Each number is 50 + 12 x the weight over its row's rms, rounded and kept within 0 to 99. Layers, rows and columns count from 0. The size before them is the row's rms in percent of the matrix's.

# k: layer 3 attention key, 128x96, rms 0.0886, rows 123-127, columns 0-95
# q: layer 3 attention query, 128x96, rms 0.0859, rows 124-127, columns 0-95
# v: layer 3 attention value, 128x96, rms 0.0889, rows 64-95, columns 0-95
# o: layer 3 attention output (transposed), 128x96, rms 0.0968, rows 64-94, columns 0-95
k123 071:51 61 57 57 74 50 49 46 47 42 30 35 25 47 60 44 67 66 44 48 42 57 54 48 49 46 57 54 47 48 60 69 57 52 27 35 32 43 27 59 39 18 55 64 53 53 51 38 67 37 41 48 58 45 61 58 67 55 38 42 60 43 29 46 64 45 42 43 64 77 47 49 39 48 51 34 51 50 39 37 37 77 51 66 52 50 76 72 50 44 39 53 59 66 61 44
q124 055:55 48 40 63 62 48 52 65 48 52 31 21 20 73 58 44 47 56 50 56 39 61 64 64 40 44 62 54 38 57 54 57 54 73 32 40 46 51 33 60 43 46 58 67 52 39 53 41 61 40 50 58 59 42 59 64 77 64 56 54 73 45 29 68 56 56 33 27 57 69 44 54 47 38 49 37 41 60 38 33 44 59 49 66 65 65 59 69 57 43 39 62 52 61 43 45
k124 066:38 59 60 49 55 69 64 64 56 54 70 49 53 33 38 40 43 39 58 62 29 56 56 44 67 45 39 45 54 42 52 46 81 34 31 74 44 63 55 58 53 56 61 46 46 35 48 61 67 65 64 46 42 63 69 56 71 47 32 48 52 80 48 50 34 42 77 44 34 42 43 70 33 42 69 55 56 46 52 70 41 42 41 51 65 46 59 54 50 45 45 49 40 40 35 55
q125 037:42 44 41 45 47 47 72 43 49 40 41 43 27 54 59 62 49 65 79 41 32 62 57 55 64 54 60 62 47 61 48 39 40 55 30 45 64 55 19 47 47 38 58 79 66 52 56 37 37 41 44 38 68 47 42 30 68 53 50 47 53 17 45 58 69 55 63 47 57 44 51 47 52 41 57 58 54 45 54 27 43 66 45 61 46 61 54 50 55 48 47 29 66 72 46 68
k125 050:56 52 44 21 50 60 40 56 47 59 61 42 42 40 78 33 43 59 58 51 38 72 58 36 49 34 30 51 48 42 52 43 53 48 45 65 37 21 50 57 41 58 59 57 66 43 58 67 79 54 47 56 35 62 58 44 63 46 41 78 48 67 32 60 42 73 70 42 42 60 42 54 34 35 37 38 43 59 38 62 65 44 52 57 51 51 57 58 45 68 39 68 55 48 39 58
q126 050:59 68 52 61 55 59 30 65 54 52 54 32 58 56 50 34 44 55 37 41 58 46 64 56 38 45 40 42 53 50 39 47 68 58 50 61 53 66 63 59 54 56 45 48 76 46 30 45 81 53 65 38 42 80 67 45 46 53 65 59 66 82 51 53 27 43 61 45 49 56 46 46 54 33 61 37 54 60 19 44 61 60 32 72 49 43 53 63 54 32 50 57 40 45 42 45
k126 059:48 42 72 47 49 59 63 42 49 45 61 63 64 55 50 62 55 50 53 59 47 63 48 48 47 52 37 37 56 41 54 59 46 44 29 67 39 68 48 40 54 63 50 25 33 59 68 65 36 76 47 41 38 53 39 66 25 63 47 64 45 47 73 39 49 17 53 46 58 23 70 71 54 62 50 56 58 43 74 58 51 63 45 61 45 38 47 39 39 41 70 45 58 56 45 46
q127 040:42 21 41 59 37 51 41 54 70 68 46 62 53 40 69 53 35 50 39 51 55 52 53 39 42 48 60 46 83 49 50 64 56 55 57 44 68 27 33 57 51 42 58 37 38 44 60 38 39 49 45 43 54 39 48 43 60 14 38 48 53 52 54 39 35 73 52 57 57 58 61 23 67 51 67 53 65 37 69 49 60 55 56 37 47 52 50 39 78 58 60 40 64 55 53 51
k127 051:63 46 31 57 46 37 57 61 46 34 33 46 46 48 56 60 58 63 29 43 25 40 46 46 72 61 72 24 40 48 45 56 54 75 50 53 37 42 59 54 37 46 56 53 60 52 49 56 72 31 56 39 42 36 69 44 61 43 33 71 65 56 58 41 58 62 46 22 70 56 38 65 58 55 54 39 28 68 58 29 51 49 41 46 48 34 74 51 45 54 46 39 53 56 51 47
v64 102:45 59 46 56 43 57 45 43 51 47 34 40 25 60 47 72 45 50 56 76 24 43 57 72 54 39 55 69 55 70 49 59 55 40 31 59 52 52 50 62 43 70 53 54 68 45 38 47 71 46 49 46 50 46 37 51 48 34 48 62 52 66 31 58 45 31 51 25 33 45 26 59 43 44 59 38 39 32 39 47 38 69 50 65 32 52 54 69 61 39 52 33 49 67 50 34
o64 105:39 69 45 53 69 46 45 62 40 58 65 45 71 38 54 34 73 49 39 40 34 59 69 44 43 32 42 41 46 55 46 40 70 57 44 64 34 27 57 43 45 45 42 61 52 62 25 36 54 39 68 56 46 56 65 60 66 70 46 47 56 58 48 59 45 44 70 50 46 23 65 55 37 46 39 42 47 60 48 67 51 41 53 66 50 47 44 70 20 48 43 68 43 33 51 37
v65 110:51 34 41 54 35 44 54 66 55 35 65 50 51 51 82 61 21 50 43 36 51 69 49 47 59 54 60 38 45 66 37 48 30 63 44 45 53 44 28 48 25 85 56 32 52 51 55 37 35 66 57 65 48 51 44 51 50 53 44 47 28 48 38 46 60 32 55 47 43 37 74 48 39 48 60 69 43 39 69 49 56 53 53 35 47 36 59 37 67 48 57 59 41 58 61 67
o65 118:57 64 33 53 48 32 64 35 57 59 37 53 37 67 61 65 47 52 67 46 68 61 45 33 58 51 56 54 46 49 54 41 33 39 54 57 54 46 53 58 34 29 44 71 31 60 54 43 26 54 55 52 58 39 46 52 45 45 30 44 48 29 57 31 56 83 43 47 51 43 61 77 55 51 23 64 72 49 62 46 55 44 55 31 50 38 38 48 59 60 45 42 77 62 52 47
v66 118:60 54 58 43 42 41 51 55 56 52 54 36 51 29 48 34 54 44 55 41 48 39 48 48 43 59 58 51 37 55 60 34 70 60 59 38 31 38 57 51 47 48 58 68 61 55 26 52 30 31 62 14 67 35 70 57 62 48 43 45 47 23 27 50 55 43 51 43 40 68 58 52 33 50 56 59 61 52 52 84 49 50 65 41 33 58 55 57 61 62 31 48 57 44 56 74
o66 108:50 57 47 61 67 58 47 53 70 23 41 44 19 70 52 43 41 52 56 78 69 35 63 60 49 32 57 50 57 35 39 62 37 65 35 54 63 61 23 64 47 72 50 42 56 54 71 45 62 59 38 71 58 63 41 55 42 45 49 45 55 34 45 41 50 34 58 46 61 40 32 51 60 36 49 43 50 40 53 40 51 57 40 58 64 37 42 61 56 33 36 53 41 63 44 37
v67 110:43 50 75 40 62 47 49 49 69 60 47 37 32 46 54 57 45 44 41 58 51 52 37 41 46 71 66 52 64 47 54 47 44 37 44 47 44 66 42 51 34 62 38 58 51 41 47 79 59 58 35 54 43 63 49 54 46 44 30 56 65 73 45 35 40 60 70 36 37 42 39 73 40 41 44 48 71 27 59 48 57 57 29 52 79 42 48 37 77 50 61 34 61 58 39 34
o67 111:53 58 32 51 53 40 47 51 42 58 54 66 85 37 47 52 53 58 65 30 41 53 45 44 39 23 40 51 53 56 34 47 59 36 68 57 44 36 61 50 73 44 55 36 49 57 56 40 23 56 59 68 63 47 46 38 49 34 50 61 46 38 63 47 41 39 54 55 32 36 69 33 53 62 61 37 56 59 74 64 78 46 62 55 37 68 53 45 30 42 58 57 55 32 49 41
v68 091:41 59 30 56 39 36 45 74 56 50 33 44 43 45 08 56 53 44 66 40 57 43 58 81 39 49 63 51 59 57 37 52 61 57 68 29 57 35 55 65 62 51 48 77 62 44 56 33 48 61 51 64 53 36 52 45 50 47 63 36 57 48 50 40 48 57 61 54 51 35 28 17 54 50 52 49 50 53 54 34 46 57 45 69 63 56 56 40 41 31 35 46 52 64 54 55
o68 076:55 52 45 55 71 55 36 43 38 58 50 49 41 57 68 47 46 41 36 42 41 45 68 26 38 39 58 61 40 44 60 71 34 51 56 45 36 57 73 35 42 45 23 38 57 55 51 59 72 37 32 47 42 64 48 52 92 64 50 59 64 55 45 51 42 57 57 64 56 63 52 56 49 66 49 44 35 55 39 32 31 44 46 54 38 53 42 59 51 72 47 73 44 32 50 38
v69 104:42 58 76 42 41 31 65 79 68 50 46 45 53 43 47 44 48 53 39 46 48 41 39 46 36 73 51 59 43 66 36 40 46 50 71 43 33 51 47 56 36 54 55 58 43 50 41 63 38 44 41 44 48 21 59 68 46 57 49 46 52 67 34 31 57 65 59 57 62 38 56 39 37 47 40 47 69 26 59 69 48 50 68 46 66 68 54 42 52 37 33 27 72 44 63 48
o69 107:54 49 29 56 57 33 45 46 50 49 42 50 43 42 55 56 28 62 49 54 60 44 48 24 33 26 76 56 68 38 47 56 41 45 57 43 40 47 53 66 50 60 59 21 54 49 64 49 53 50 29 78 59 60 43 47 68 39 46 62 44 32 73 32 66 49 56 42 44 66 46 41 50 49 77 45 52 47 69 29 70 60 54 57 47 68 39 48 49 49 42 69 46 60 46 38
v70 093:51 46 11 69 37 54 32 36 47 67 56 44 50 46 68 66 52 44 66 44 55 39 46 26 71 26 54 49 51 42 68 61 51 36 54 63 54 37 61 56 52 48 56 36 53 54 52 35 57 53 49 42 70 48 48 50 66 50 39 47 41 33 62 65 43 29 54 39 49 65 60 47 57 65 58 67 55 63 60 47 48 39 27 47 28 42 61 68 47 44 51 56 25 43 69 42
o70 078:56 47 69 56 40 46 64 56 48 31 43 57 42 80 31 42 56 46 37 61 59 49 69 74 63 54 42 42 42 58 42 45 32 51 30 49 61 46 45 25 43 40 34 74 65 42 43 50 35 42 60 33 40 64 55 51 30 57 69 23 55 60 48 53 52 43 54 76 55 39 44 45 63 36 42 68 42 49 48 50 50 70 55 36 57 33 53 61 56 52 69 37 66 43 44 64
v71 113:57 54 53 45 52 36 51 18 61 67 54 58 35 48 65 34 71 41 42 44 55 58 40 26 43 67 56 46 37 48 88 38 46 46 63 56 39 51 65 44 40 47 34 53 37 53 61 64 41 38 54 27 47 43 51 62 61 57 45 60 57 43 45 47 51 52 42 38 25 70 77 70 53 56 47 42 78 46 48 48 55 56 45 34 50 26 38 49 69 49 46 43 54 49 57 56
o71 103:46 47 55 59 49 46 60 70 54 26 45 57 59 63 44 50 30 52 64 57 51 46 56 80 59 15 53 33 60 47 44 61 47 51 31 46 64 44 23 50 63 51 69 46 58 38 67 33 32 49 51 56 57 53 50 47 44 46 42 38 62 44 45 49 47 36 60 71 44 31 37 23 47 35 59 61 56 50 83 55 64 51 67 47 40 67 58 46 32 39 53 47 57 54 48 54
v72 113:53 46 58 48 77 41 51 52 51 41 42 62 68 26 38 63 47 54 42 51 52 26 60 48 29 58 49 39 46 58 45 38 53 46 55 40 45 48 43 51 34 38 46 69 65 51 40 63 44 58 38 34 58 44 59 45 45 31 54 51 55 28 46 18 57 86 52 64 45 50 38 56 42 44 42 52 60 39 63 66 57 62 58 35 59 58 61 29 60 77 58 54 76 53 34 51
o72 108:56 39 41 56 60 53 38 53 51 64 38 57 39 51 65 66 52 58 47 21 43 43 38 34 49 51 65 56 57 46 42 60 56 62 80 60 60 63 58 62 45 60 40 31 40 39 65 32 57 50 20 72 59 31 30 46 53 56 49 56 54 45 65 51 43 44 50 38 65 42 60 53 39 53 61 23 58 66 47 38 56 45 59 48 40 62 60 44 63 24 44 53 43 41 74 27
v73 113:59 53 50 38 51 57 30 53 43 35 54 55 36 50 40 48 44 42 49 34 45 77 32 55 58 63 62 35 38 27 56 74 51 66 56 46 45 60 57 62 45 60 47 38 43 45 44 64 37 46 72 45 41 59 41 54 53 41 51 68 38 48 59 29 30 33 46 55 32 56 62 59 43 54 66 56 37 53 60 59 62 52 38 40 40 29 55 42 81 61 63 82 31 40 55 56
o73 119:39 58 58 51 42 41 65 44 50 43 63 77 58 60 60 62 68 49 72 64 50 50 54 61 57 38 44 64 54 40 55 44 41 45 59 69 56 50 21 36 47 66 39 47 41 67 64 48 38 55 46 42 65 26 26 54 46 44 26 45 39 30 39 57 44 39 55 60 58 23 52 56 50 63 33 60 67 56 71 60 30 33 44 42 53 52 54 47 40 41 45 30 68 57 48 58
v74 093:41 55 65 40 54 68 41 40 35 35 64 46 32 83 57 52 50 38 59 61 44 50 39 39 46 50 55 40 51 53 50 64 55 46 48 56 57 58 60 41 66 25 43 34 46 55 58 42 42 56 51 66 44 62 56 58 55 50 62 56 55 50 38 30 48 46 31 49 59 68 48 76 62 35 26 21 32 73 64 43 46 59 32 66 63 38 36 48 58 39 28 67 46 49 35 53
o74 089:48 50 49 25 55 60 58 61 45 52 54 43 75 29 63 30 72 73 57 42 55 65 36 62 56 48 42 51 52 57 74 25 52 41 42 66 41 48 40 66 59 56 68 58 59 48 30 50 62 33 65 38 58 39 53 48 32 47 43 51 57 61 36 62 71 44 54 46 46 48 35 39 45 45 50 35 53 41 24 64 50 49 42 56 36 41 60 60 23 48 48 44 67 61 41 71
v75 098:68 46 76 37 62 50 58 50 50 57 47 46 45 39 56 45 31 35 44 24 44 70 37 24 62 79 67 33 46 39 45 37 47 66 49 41 52 41 35 45 59 51 41 39 62 63 47 55 57 42 39 50 45 49 63 51 74 61 41 65 56 60 36 37 46 60 40 35 55 66 72 58 39 61 45 63 47 64 61 49 45 73 46 47 34 64 38 32 61 49 44 52 64 58 61 68
o75 091:44 35 44 67 44 49 46 64 67 35 39 34 43 64 49 32 58 73 67 50 46 69 52 58 47 27 44 72 42 40 52 65 42 59 46 48 61 57 35 69 50 42 52 57 34 51 71 45 44 33 55 52 68 61 43 38 46 46 42 51 44 15 35 44 89 61 56 44 59 62 57 56 53 46 57 25 56 36 61 36 52 41 58 55 51 58 48 51 34 41 51 61 50 68 42 40
v76 105:48 58 45 34 48 42 29 53 31 29 43 45 38 43 65 49 43 68 50 55 60 48 50 43 44 62 45 48 46 56 74 51 39 53 51 48 55 68 49 49 54 59 68 39 33 57 55 42 59 45 75 63 68 36 68 43 36 70 64 51 33 40 41 75 63 47 54 53 60 25 61 65 61 41 32 40 39 41 32 39 41 30 45 74 60 51 49 59 31 45 33 60 48 61 31 51
o76 100:57 69 50 31 47 60 52 48 63 65 54 61 42 60 50 38 49 31 63 53 55 59 54 49 51 68 51 43 45 51 41 29 45 50 27 45 50 62 41 40 54 44 56 66 54 48 42 53 49 47 39 41 49 43 62 52 68 34 41 47 66 48 45 29 31 32 35 55 55 64 34 57 60 28 53 45 60 65 29 42 43 47 17 68 64 50 55 65 60 71 31 57 44 57 52 88
v77 122:52 70 63 28 47 43 48 49 66 47 51 48 50 35 60 30 70 50 38 56 42 46 46 61 40 58 51 55 58 49 71 33 66 47 67 51 15 46 46 52 40 54 54 58 47 32 38 57 34 36 62 33 39 54 43 49 60 55 31 67 39 48 34 61 46 42 44 58 41 78 39 49 48 50 59 28 62 63 40 75 62 37 63 54 44 35 51 63 69 66 45 52 73 46 38 49
o77 129:55 57 37 49 54 61 43 53 54 58 45 63 47 52 44 54 56 49 55 68 58 27 44 56 34 43 63 33 57 44 52 46 53 37 40 67 65 78 33 53 47 69 58 30 53 69 57 49 51 73 66 71 56 46 49 73 49 33 49 64 36 45 55 67 43 19 49 32 47 33 23 46 44 45 49 59 41 46 60 70 63 50 50 58 48 61 39 51 37 31 24 42 33 44 49 57
v78 112:49 68 36 50 41 38 46 50 71 26 60 59 59 27 34 42 48 51 60 59 43 41 43 54 48 70 50 40 44 41 51 53 33 40 75 65 50 53 58 75 45 77 48 55 64 44 34 50 62 59 65 59 43 35 50 54 51 44 62 62 36 68 59 44 17 48 48 56 40 30 55 58 49 61 41 43 43 38 44 75 39 67 57 56 38 34 51 49 62 56 52 51 68 41 30 34
o78 129:53 41 43 57 39 56 63 40 46 81 54 69 58 49 52 64 60 57 52 53 51 52 58 40 49 48 70 57 58 36 43 44 56 27 52 80 48 54 54 41 36 75 24 33 32 54 56 64 44 52 34 58 55 59 38 52 37 52 48 59 50 46 68 40 47 33 69 60 46 43 38 57 30 52 69 51 50 37 72 55 47 28 32 40 64 68 44 45 41 57 48 53 36 21 42 53
v79 104:49 43 32 36 42 41 62 57 30 38 41 61 51 42 65 54 33 49 67 50 60 65 42 42 39 63 69 65 43 55 51 48 36 50 44 46 50 34 62 78 42 40 42 58 51 42 50 45 55 72 45 65 57 28 52 46 54 47 56 43 43 42 51 22 86 59 57 60 34 47 47 34 53 52 26 47 49 38 60 55 60 72 68 29 36 34 51 34 68 49 60 49 58 64 55 56
o79 117:56 41 42 67 65 44 51 36 54 37 38 42 46 65 76 61 50 79 50 26 47 45 39 39 52 43 61 33 60 64 69 64 43 45 65 46 36 53 36 37 38 47 44 41 44 55 65 27 44 20 37 44 54 39 47 48 64 61 43 51 65 42 43 44 35 76 50 46 75 52 61 55 46 61 45 55 56 47 51 36 52 40 51 44 38 66 57 47 45 56 55 55 72 56 81 35
v80 112:37 26 44 56 49 59 44 39 44 56 77 45 68 71 67 61 51 51 60 49 55 56 53 43 53 28 63 42 61 35 52 62 54 44 32 45 55 42 58 45 49 48 30 32 50 59 43 49 43 71 55 78 61 49 65 46 42 59 65 29 35 63 54 49 57 39 68 21 65 45 64 52 52 47 40 64 70 30 60 52 50 45 36 42 52 45 56 46 22 60 44 48 31 50 38 56
o80 115:66 63 55 34 43 40 68 55 39 28 46 52 37 45 35 45 47 58 54 37 62 49 36 54 66 60 45 61 56 65 44 33 42 42 42 30 44 39 56 59 59 48 56 56 45 56 60 64 38 54 51 20 45 73 37 36 20 42 46 40 75 54 45 43 41 61 40 67 38 59 50 59 64 52 49 62 55 59 47 54 47 57 36 48 43 24 50 36 67 64 78 45 65 57 67 66
v81 099:52 33 63 50 70 47 50 31 34 36 59 56 39 55 66 56 44 36 42 66 35 72 57 42 38 60 53 35 48 67 49 43 41 48 18 52 48 62 50 58 54 52 59 40 56 74 62 45 58 61 57 63 40 33 78 67 54 50 53 37 56 50 32 49 63 28 33 38 38 43 70 58 59 42 53 30 41 43 47 38 40 60 44 52 56 54 48 71 47 51 34 60 50 67 33 70
o81 093:53 71 40 32 52 59 51 67 53 51 42 19 48 41 45 35 50 62 84 38 46 63 45 67 58 27 46 60 57 40 48 38 64 58 45 61 44 32 40 65 59 40 66 57 54 27 28 43 49 39 53 52 60 52 52 37 56 49 27 51 77 46 41 52 63 68 58 53 59 64 40 57 40 39 44 44 71 47 38 46 41 49 34 66 40 53 57 40 41 41 55 56 49 76 54 60
v82 097:49 31 43 55 45 52 52 36 56 48 51 57 38 53 70 60 32 62 42 38 56 38 50 27 67 42 44 72 55 59 46 54 58 28 73 46 44 62 45 47 44 33 54 54 44 44 64 50 46 30 33 41 58 45 26 71 77 63 27 39 30 40 48 40 65 66 53 53 62 72 50 37 41 39 63 52 57 50 38 42 54 56 70 51 49 66 46 57 54 51 51 45 73 41 57 26
o82 105:49 33 45 49 50 26 53 55 50 53 28 59 45 64 52 62 55 43 34 37 60 55 52 63 47 54 67 42 28 64 47 60 32 61 42 53 62 49 35 54 38 46 56 54 62 47 46 33 46 45 41 58 56 33 60 64 53 51 73 43 51 42 61 59 81 41 31 35 52 61 48 36 57 33 59 45 28 73 46 22 71 74 58 47 67 60 45 55 48 20 44 47 51 49 59 52
v83 103:48 52 72 28 56 34 73 60 20 41 40 58 48 43 57 62 59 37 61 39 69 53 20 45 58 51 59 46 60 58 60 37 39 48 46 59 41 33 36 51 69 28 49 53 51 38 71 37 46 60 43 55 56 32 50 33 60 62 50 29 49 38 51 51 72 62 47 59 63 37 37 41 59 56 21 59 58 51 70 36 57 54 50 50 39 40 64 38 45 61 52 44 57 63 50 60
o83 104:66 20 48 60 55 68 46 57 57 46 29 35 40 54 64 46 31 55 44 25 45 56 48 47 47 52 50 38 44 64 53 47 33 53 51 17 53 78 51 38 46 34 55 47 42 47 55 35 46 26 44 33 43 38 73 46 65 39 54 54 65 50 38 41 48 60 43 56 62 80 50 66 63 63 71 46 59 42 40 36 60 41 47 50 45 61 52 47 66 69 66 54 57 53 58 54
v84 088:36 31 54 37 52 30 36 58 51 49 53 54 53 50 52 75 60 59 52 41 52 40 41 49 46 49 50 33 42 50 60 59 42 48 55 44 49 58 33 30 48 35 39 59 52 52 50 58 26 62 75 48 55 39 66 46 28 49 65 29 44 35 60 37 44 75 68 37 65 39 60 66 61 53 53 61 75 41 66 59 52 49 35 35 60 41 58 35 55 84 47 50 63 33 37 59
o84 088:58 48 46 41 56 57 67 70 38 44 46 76 38 54 45 54 38 41 49 35 61 49 57 45 58 49 54 62 55 56 43 28 35 44 58 38 56 60 59 59 50 59 46 43 27 54 75 37 33 53 11 31 59 46 35 43 45 43 41 30 78 48 55 32 49 39 44 69 42 51 49 54 56 45 64 43 65 71 52 45 63 53 46 44 34 47 63 35 68 52 77 57 54 50 62 57
v85 137:52 49 60 43 53 44 71 45 56 77 53 47 41 44 77 51 47 52 38 42 57 32 63 56 54 59 48 55 50 63 65 43 63 45 38 62 38 57 44 31 40 33 49 59 50 53 46 53 37 43 33 30 55 51 38 55 65 46 53 60 60 42 24 50 62 65 45 42 52 95 39 80 48 42 77 46 47 42 54 48 52 32 62 48 51 57 49 26 54 60 34 38 62 57 55 46
o85 150:51 63 40 55 48 49 16 71 50 28 50 54 44 46 41 61 45 47 51 57 46 54 38 49 50 34 53 36 50 45 40 54 57 75 48 34 58 60 49 85 49 51 77 48 59 53 61 37 70 59 54 62 36 44 59 60 32 58 49 46 50 48 44 47 70 42 35 44 41 34 57 46 68 47 20 40 40 65 40 53 66 69 63 57 32 55 52 66 42 27 44 59 38 55 57 43
v86 120:37 60 52 47 56 66 46 45 40 34 45 56 41 52 41 32 68 60 44 46 44 57 57 42 32 36 20 47 46 32 63 60 62 54 53 43 55 75 56 46 60 47 42 71 42 52 82 58 56 37 41 41 53 49 42 50 38 73 27 54 49 52 65 45 61 60 54 59 66 40 56 38 56 46 27 41 69 46 36 42 47 62 48 51 73 65 32 72 27 49 64 52 60 51 44 35
o86 123:46 42 70 48 59 48 57 41 51 57 46 52 53 38 40 53 38 23 35 56 44 49 49 71 48 66 54 43 65 41 51 53 50 51 46 48 44 37 42 33 77 36 60 25 54 36 49 47 55 48 40 48 78 47 63 50 71 41 63 46 47 57 62 58 42 33 24 39 65 78 41 30 44 49 79 42 41 60 54 35 53 42 39 59 72 67 64 44 58 45 46 51 36 64 50 64
v87 117:58 67 56 57 39 55 60 37 60 53 54 43 31 54 46 36 58 34 56 47 39 55 47 30 45 54 40 53 35 56 71 56 37 56 38 56 47 35 68 34 52 52 58 40 45 38 68 48 55 33 36 46 45 56 44 63 50 47 33 66 67 36 32 42 46 43 48 50 36 75 50 77 50 43 58 43 38 65 62 49 60 49 40 55 67 28 26 52 77 35 62 72 26 49 60 59
o87 109:31 46 46 45 50 62 47 53 60 42 61 56 81 49 69 48 41 57 63 66 59 58 54 67 54 46 39 34 63 37 48 54 52 49 53 68 47 52 38 56 64 37 62 67 60 34 38 33 56 48 69 58 61 42 52 49 49 53 58 45 42 54 42 49 54 38 57 62 48 15 55 19 55 43 33 52 55 32 50 58 55 52 60 31 48 46 72 63 23 46 28 32 66 53 29 43
v88 104:41 60 53 51 42 52 71 57 76 61 47 51 59 49 50 31 60 43 47 50 52 44 71 61 40 49 33 59 49 36 36 37 51 57 46 76 47 38 32 17 49 53 27 75 44 53 64 43 42 57 42 56 34 76 28 57 39 49 31 49 61 77 52 36 48 64 39 51 54 71 50 51 63 49 63 46 56 48 50 39 36 49 62 57 54 49 28 28 52 42 43 48 61 53 63 51
o88 101:51 38 45 63 58 54 34 61 42 51 58 56 58 38 38 52 22 40 35 71 48 51 30 34 43 40 53 56 58 37 80 68 48 47 66 48 48 55 71 70 51 56 57 32 34 56 52 62 72 71 52 42 44 50 59 67 38 50 66 60 44 56 58 35 60 70 44 40 32 51 52 57 40 59 32 42 38 42 51 64 58 42 69 38 36 63 37 59 40 45 48 63 30 46 39 34
v89 107:47 56 23 42 38 39 46 41 52 47 47 69 48 51 61 41 51 73 65 51 36 27 55 43 59 28 40 75 46 35 45 50 35 59 73 55 39 45 52 64 48 49 59 62 44 62 54 64 48 31 35 51 41 48 47 30 49 62 51 48 45 46 73 39 53 51 60 70 62 37 24 39 58 71 44 72 57 54 47 51 61 48 63 55 49 62 42 58 19 59 65 62 59 53 47 33
o89 119:51 42 48 44 38 56 52 67 31 60 40 69 43 66 52 63 52 16 18 43 59 53 62 44 41 75 65 65 51 65 51 57 38 52 58 38 69 57 62 37 43 52 35 43 46 52 56 40 46 60 37 32 61 37 48 64 51 46 70 47 39 56 61 55 40 41 24 42 48 62 55 47 34 49 54 54 32 63 52 48 45 58 52 32 59 65 66 45 64 53 47 54 34 29 76 56
v90 095:51 41 90 37 64 35 54 71 45 49 56 53 30 65 58 46 55 51 43 43 38 61 25 40 55 61 54 36 34 37 53 57 51 62 38 26 48 57 44 45 60 40 52 30 48 40 46 37 56 07 49 62 70 44 53 50 48 59 52 48 48 59 53 49 50 55 54 55 70 44 56 36 42 29 39 47 53 45 43 56 57 60 75 54 34 42 74 36 43 52 65 47 47 58 44 57
o90 094:56 34 36 44 58 52 57 43 54 39 35 40 39 43 50 57 45 68 71 37 53 60 48 57 48 52 48 63 40 54 35 46 62 60 53 08 42 62 32 52 58 40 62 53 50 72 54 41 46 42 59 30 60 48 48 42 62 29 54 75 46 36 30 45 62 53 40 44 61 77 66 44 65 53 58 43 42 62 59 30 52 47 30 76 51 39 55 46 54 64 42 38 68 61 42 59
v91 114:43 40 33 59 37 53 45 49 54 45 54 39 47 74 38 57 37 39 54 34 28 53 43 37 66 42 64 60 50 50 39 73 46 67 63 39 69 40 60 54 43 60 40 35 35 46 56 29 36 59 55 75 23 57 52 74 46 46 49 64 40 73 70 44 47 41 60 41 60 52 60 37 58 67 47 62 64 54 49 40 63 74 59 51 39 47 33 45 55 41 54 62 50 37 66 33
o91 116:46 43 50 41 48 31 74 45 39 43 60 66 52 49 67 62 52 62 47 47 57 54 56 50 58 40 60 78 46 73 79 48 21 41 51 54 43 30 36 55 28 37 41 71 45 65 51 59 49 45 50 36 59 43 17 56 53 57 56 40 50 38 35 47 74 61 52 52 43 50 52 40 41 51 57 62 37 47 67 50 36 44 61 29 48 58 50 43 28 67 55 41 71 48 44 54
v92 091:62 39 35 49 68 34 55 55 56 64 53 53 72 18 40 52 53 47 49 44 58 60 62 46 43 63 39 41 38 44 49 40 35 34 45 52 44 42 62 76 33 57 38 60 74 49 43 72 72 54 49 42 62 25 57 50 46 43 66 55 51 56 52 34 43 44 64 55 29 38 57 41 52 56 58 66 65 28 48 60 28 42 37 41 48 43 57 34 40 63 61 33 44 62 51 71
o92 096:56 57 54 69 34 46 54 48 46 37 46 45 42 64 34 58 42 44 66 50 32 43 56 44 47 43 51 52 60 25 32 75 64 50 65 54 44 54 63 39 57 62 34 26 35 28 65 50 33 58 32 54 39 71 36 33 47 62 39 56 61 54 68 42 31 56 56 77 63 40 66 57 43 59 48 61 61 51 71 41 43 39 45 52 37 53 51 41 57 44 72 59 41 46 67 32
v93 119:54 48 45 52 48 41 20 71 30 40 58 30 37 54 44 68 56 47 64 33 42 45 40 46 74 53 79 35 44 58 44 63 70 48 66 39 72 65 59 62 46 50 61 44 43 39 40 23 58 40 62 55 48 57 55 48 54 42 70 48 30 55 62 64 47 39 59 40 71 53 43 53 60 48 48 55 40 52 58 45 59 49 63 60 23 22 62 46 51 51 51 64 46 42 60 41
o93 117:59 39 57 39 59 49 68 46 44 46 44 61 37 57 58 55 73 45 50 50 49 50 63 48 59 52 37 71 36 58 47 46 34 47 32 44 38 62 23 49 25 41 45 64 62 87 41 65 51 53 45 40 43 37 46 58 51 53 47 57 62 46 26 44 56 37 47 49 56 43 60 60 57 56 43 50 52 54 33 42 43 39 21 54 64 53 41 74 44 88 47 45 72 41 44 67
v94 110:36 47 58 48 51 44 64 49 34 59 50 55 22 76 49 59 64 52 62 45 58 47 33 47 70 41 62 54 54 39 63 73 50 43 41 68 67 74 48 35 63 36 32 46 32 50 59 45 44 59 50 55 48 68 17 39 66 47 51 42 63 56 70 61 43 63 47 42 63 46 47 70 60 53 49 49 50 41 53 10 53 58 45 47 45 51 59 38 47 44 46 52 48 53 49 25
o94 100:55 39 57 52 47 49 37 60 41 43 51 64 69 36 41 54 45 43 38 36 36 64 53 59 63 36 45 42 33 74 52 33 43 58 49 08 54 45 50 40 52 30 64 60 62 64 48 49 52 36 56 21 35 35 69 58 38 49 59 39 62 66 33 49 58 50 38 59 39 66 59 43 62 60 55 42 40 68 54 53 55 50 62 51 44 63 53 59 51 67 64 52 62 38 41 79
v95 114:26 60 53 52 51 56 53 67 64 62 44 36 62 53 50 44 57 62 44 31 48 51 64 68 42 46 41 37 51 56 51 46 70 58 46 36 50 58 35 48 43 62 65 60 54 50 55 38 54 58 34 59 78 52 40 31 53 77 24 56 72 46 50 40 48 48 50 50 74 64 33 35 39 40 52 47 65 53 51 36 50 40 32 51 67 61 66 41 15 42 48 47 64 73 50 43